config = dict(
    d_model=64,
    head_dim=32,
    norm='layernorm',
    parallel_block=True,
    init_std_down=0.0,
    optimizer='adam_variant',
    beta1=0.9,
    batch_tokens=32768,
    doc_mask=True,
    train_tokens=155800000,
)
Each number is 128 + 24 x the weight over its row's rms, rounded and kept within 0 to 255. Layers, rows and columns count from 0. Numbers have three digits each. The size before them is the row's rms in percent of the matrix's.

# layer 3 attention query, 64x64, rms 0.0832, rows 0-63, columns 0-63
110:148153143093152150101114136128091154141115122097121070150151091086131148136100134096085134137165138109098133142156150163121129135126132097159156123124100111149093127128091146086097142169130130
140:124137124128121113118109151139138161095174171103119090093167158131113148153115128139118167107088116121101109128150127138139159120142123094120187133123135090094105087184130132125115135165110116
109:142137133122121152116099140116170133142143097111133177125146096142152092141202121148108116160144099102111098100118141157156154101115171159111079100122145152127135136153095109107122122108127114
094:117140109188181135107166105146054133137131120133125135110102112178103129127144161122128152112147164146145088128139143149096126136114104141126104158121134123115114117156100172131096102137155128
092:084119131124102154128121107119166152140154097140091149105117107088116119146153077184094132093118099148191157129105110158110123147138148137128122127110119084137118149093136136155113144124142119
113:134141163118122120117103131150112135120146159118105126174135141143153122111138105144083172143130127137099123130141130142171135102145134127117172127086085157134059107112110127110109145102104195
215:136116120147161117110167088131115122151106126171162085125095105115078147131098158096145100131114174159144120140117142116103126154115087124134122162151155106106155154141106149136145104175141109
110:110088137154142082145143109110178136149142125127126123113138116103105135116165091120115108142111144144120104122125125109150098115134113150086117127116135144099180095176095126116140125212133111
104:157078084159134165114118126132119110138122102128124149147173097149130122119154114145085115166121146111126140092148137131129175096128159126164088117127139143120110121121103150088141089071110136
086:106107165121111102142135148152133138074094144143092129160125149111153097111133145108117126099135128131108151134165132120147086090142131134103174132135096141145146132125165115158114121134055175
112:093127134153155123118154107147142138146107080138097109134109136104116154121143118134126107120130176138150114114098149146097125114097097125094095151139160125147219147131080160130121128153133132
111:160152102119112123124132128142070120091125143121148168149103122161138102107107170125119134131142132151122140126170092136090160154156123141157156135130097115106058144107153128139106139080117141
090:156095146139146106112142114098166108126124096160156095110122134094097148138129101088144090145088123139142145121102149158126130154104111127129134135115199114131181129132115113106148145132175096
081:142170195132080122154132139135095093089112104117114127095100126097167114123111107159138121113139156151112141142110105109137130160108140086168150120111151155168110114104164118120125139105110134
111:103116160119159104140142150097119144127118160156107077118132149103113132130103114094136130105134130119089161114112157112121077120148123100119180141157136114163155121135164131177173163147105115
089:134134120095122137140114173137089117102133104136109137133176148144141109129118128130107125111100138136077128081158118133159166117155139117123160101120102121098058123158174160104142100112102136
094:120101132169123137115121115116170136138148107143077099159156109122121140113163119137119134152113161109173130110150168147149126079138126130122097132111151129139175120138107184094138083171118118
096:109095138128148146186096134105155151148099126131109104117187150118133117151120120120090126142148102123083137102090157116157147102148138097113156137116158117121181142106139128091164135152107110
093:141138124142141121131123115135155107127109116126148154104078109116133161121154131120135111149101121130127123137079120139115113176087109130141088134153180145120159136101068086182092116142167120
094:171132134109101118169100173115128117115159126088118156112168147149165117130133100138119119132101115133098143102121113101158138151131150097208165124131123151115111099105150112150169129114124134
079:109134105159149160075105103131139141141131095145159131142131093105102135121155137090142113135103110101166136145123135166122113115120117170089073142131145124153175147159111165080136116121146118
118:137165130110091162102133146120121132115154141128128092113132108163134117126080139144155156094133104108144137146131123134145130136128135122147165123108089098126057140130189107070147127089144116
117:111139140080138125157125133110175127135122139116102131124147126066127139140141101148136142156151122125095104114132129107180097146136148133069135091124076159135139099103129126122101141173088150
083:131165174105164125115143138090109132147174123126133092126128121138107118141072081111154126098128088121105125108119140148116099129145108127131178138143127134144107089182171101112150136158121129
097:101135106134160149105140117109138162132118140154138120108162086145095132159107114121111143100166091104117130120163123127125094122160142148057123116108107105151093139164152170101165133152118108
089:107140128109128164123108155152077126116159091120111131133165130136152108111148132133116147094119124115127130135153161129141167068115122123152088108134124128135074151180147179101135090103114140
076:075180129135089140149136171132098134122156098129105150096109137148157138115099147135193150100148079118115099136121116139114128101140122154131120136114090128124117124178153105113139111094111143
100:088143161088120154160125174094156150139149120123141074094158147130112157153117097121140145134133092111094126130104137094158103105091148130096136102138115145127153096143164118108153161145140119
089:159162128124130100091141111112141100152150105121136122104082104121115142152129132150158109128113133136160105141103145159131163162111128145165137137119184107101131139093085084104130114100189121
103:109171136120117156096129132141107116123093113156153155128080106144123120122104173143122119137153138131134107114144105153115145158120122175067111128098096121138068173120159146098105128114134156
104:170107093154118097146091111106142108140137148126151167172159114130155108111152127123058128138122141112142143129175115176134168093149136111112129139136138117080101137108131112135139120084137129
085:131152080164122112112159098131100147164116167119148110124138131143095163132146126120106157128135128124185099139158118138078098136146091168106135125133069114136105120127123138132082104160123133
106:142134090115125107151159118088127153110115107146089151137145136121160161116145120164113126155106151122119147064123136116096128131112096128114110125159121183110170109100099099172119137100090140
115:139099146156139123122151087127104069141107132111146122083086105141099104122129153108136089128131190152183125138133160166113130164128125103171098129128147126121131146111139143141157107114149118
189:133117130134147125108182108105107125174083136142148066101125111121082109140104150087133097125143158166146137147109167112114114151104083107143115159140129130103145121106117134113144120168152113
077:121086161141153131124161115116126160127131158125125104106120124099071165115126121120128134082089139148136123156129141128087103132146138143163165121139113156153145134102146150176096166142077158
106:144127065131138167136114115102136178105155149152102180127123154138156146120125131144139128132158152109144118107103130143081110106099132160119094141146106145109127102148141134193117137087156128
093:118157139099136130121109171124174150094144108171129161148137164112167170131113116159146164123138088118105101117119105152162151115156149127113153101084095127139121116141130133089110153085114132
061:148103110169095142141130147091142140168122056110144121130091130143093116092120131107151127161129099098158104140126100134152143098150149111130110073088137139154145130143125145109124116157159110
072:135095149116123144084117159156118102096170093138092161115102145129118126138138140138167111136087133153107133162144156133124174131139149119161105137138156102118158186138115150099137136084125094
063:173080105145125115111123143082129140163122123119146090116105122161080091125154152086096123104130158155136128143141157137100122151114092107160163097139154163140139122157105099119132096133127134
096:129140107155160130155139117103113150174099108150145120144116113115083184096163083105095126083093180137158135148114147144143134122104147113137128087127109136130092091116158137138142122120121140
086:090172132106133151131134102112108128145123140160117129105155127106117141124109106157150147090121127121109176115097115126106066127103153174122122108131116109118103098168175093156115177144146118
075:121147111170110115157157125116122115140073157115169133094150134137095125132139143119172137115109144127129121107116128141119072148091105129142141066159117185116122082120130114174113125132123133
085:118138137108131110122119092177123130062148135183171163159142094129157153107104137147162163144154134115068126112130140119126120130138118142085095111164114118120133128121120130161115163135112127
103:135132145079124140105115124181145147133161104148112148126144137111176080177102137140157107136135146143134139115127153142161128141133118097142100190114155089120132130098104126072126121127158140
094:109186137106117104133139127089119141148096176139152104130134154145117169113089109159129146092109128128105145103141095129113099132111132162116161106141125155147100080139173122148123157172139146
089:171145121151108088133163112084120127148113165108134084106159139147131124130112125098108139122126167149150136132124128120134098166086099100197125098147126168108155107087114132137115120142150119
086:146121109178136140139126161101142133184062137109146120170116134156118147104161151120116103147147138112175115112145109140125131128115147131102138087095125153129094139110152168142105077130119148
094:130129141139098153167150134082121147170099117109134133140146129078128110143200067095113116130123135118149125154122109103130132100109151099161119129150118148149127091138169121166139128161119130
099:108167113141119130133142119076142154131097145131118126121103107119113161107145107135146164099122131130170129129101097141118078135111129186072141086142086135110111084147159103141100135138147119
092:178133122130118077124112128110140132111111167124145104108156107117102141120124165119122145135163101118107129134156130119108114141140137148150144076156169198133160124139105132180128159112083130
104:128141174138113124111139148119152107134103142126118139130126098168089160120123152143165178143122087149118129150134090148120092148116128164099135087122110165147115128135149142144051160117121147
088:146089105156090147183118120095085137172120119098123159128154147138182076132115140115113100121138122141134118111119108156117116103114132081145104118124121117120183127139120119121153082143134109
108:109110112186156175118122103145120141143147113178108129131061113131092166108135129148145124070128149136131162104115142160120145135129125105104146117137138104119157147135125152130136147075099113
093:097099117166116128085112147130145116127153093131099119124083129119112171108163116159171108150122167149111106153142130108149156134113113138096152130153100161134144166108110147133117152077089113
081:118137130115071121152143125142125130119103144152139117112119190137163118111130162125152099100124119133129084150143083111064082101102108136097121127128136168129168093145115148138130135145140160
080:097147119074143170112121131125120148107152110151115130166108139120160122137097146152145127129173086116102155089094117126106121114124140136099118148128144094127143145179156120104161151137189103
097:124162158124116119120129136104147139118103153164146136124112104168086185102122138139168164124131128139119143114141110171115120152135128149098154092134099141097095115154131097174071140100148145
076:123131104158161126128129109108098139158082128126130097105113122155106169090122102129142117089106160151137183134095141143113092120113139177148142065147107115136107110133171131162126140130137142
082:124100088149152166146126097130135136115157135173100121149100122107118123128109145122123119073115149118152175113079147171127126100140133148148102117151132091110120115149131096112185168095134117
069:130127166103122150102157157137139151153101135120104087116104129109080131181125115129151123094090080136127150139155093137109085171144130152120129134098122123087139139119137144129113180146165130
089:120085098115115109099108122174099127090160115115117177165092123085181120116125145134147128138154129132112106127111143126121148082171151116124096148156103110175158152128106128108149143135114130
089:104116116146166151118117137097138143148142069130116149165062139123110164119145093108097136130138116152120145147107136128147157137134129110093132142095066097128108181136135134084117115126115111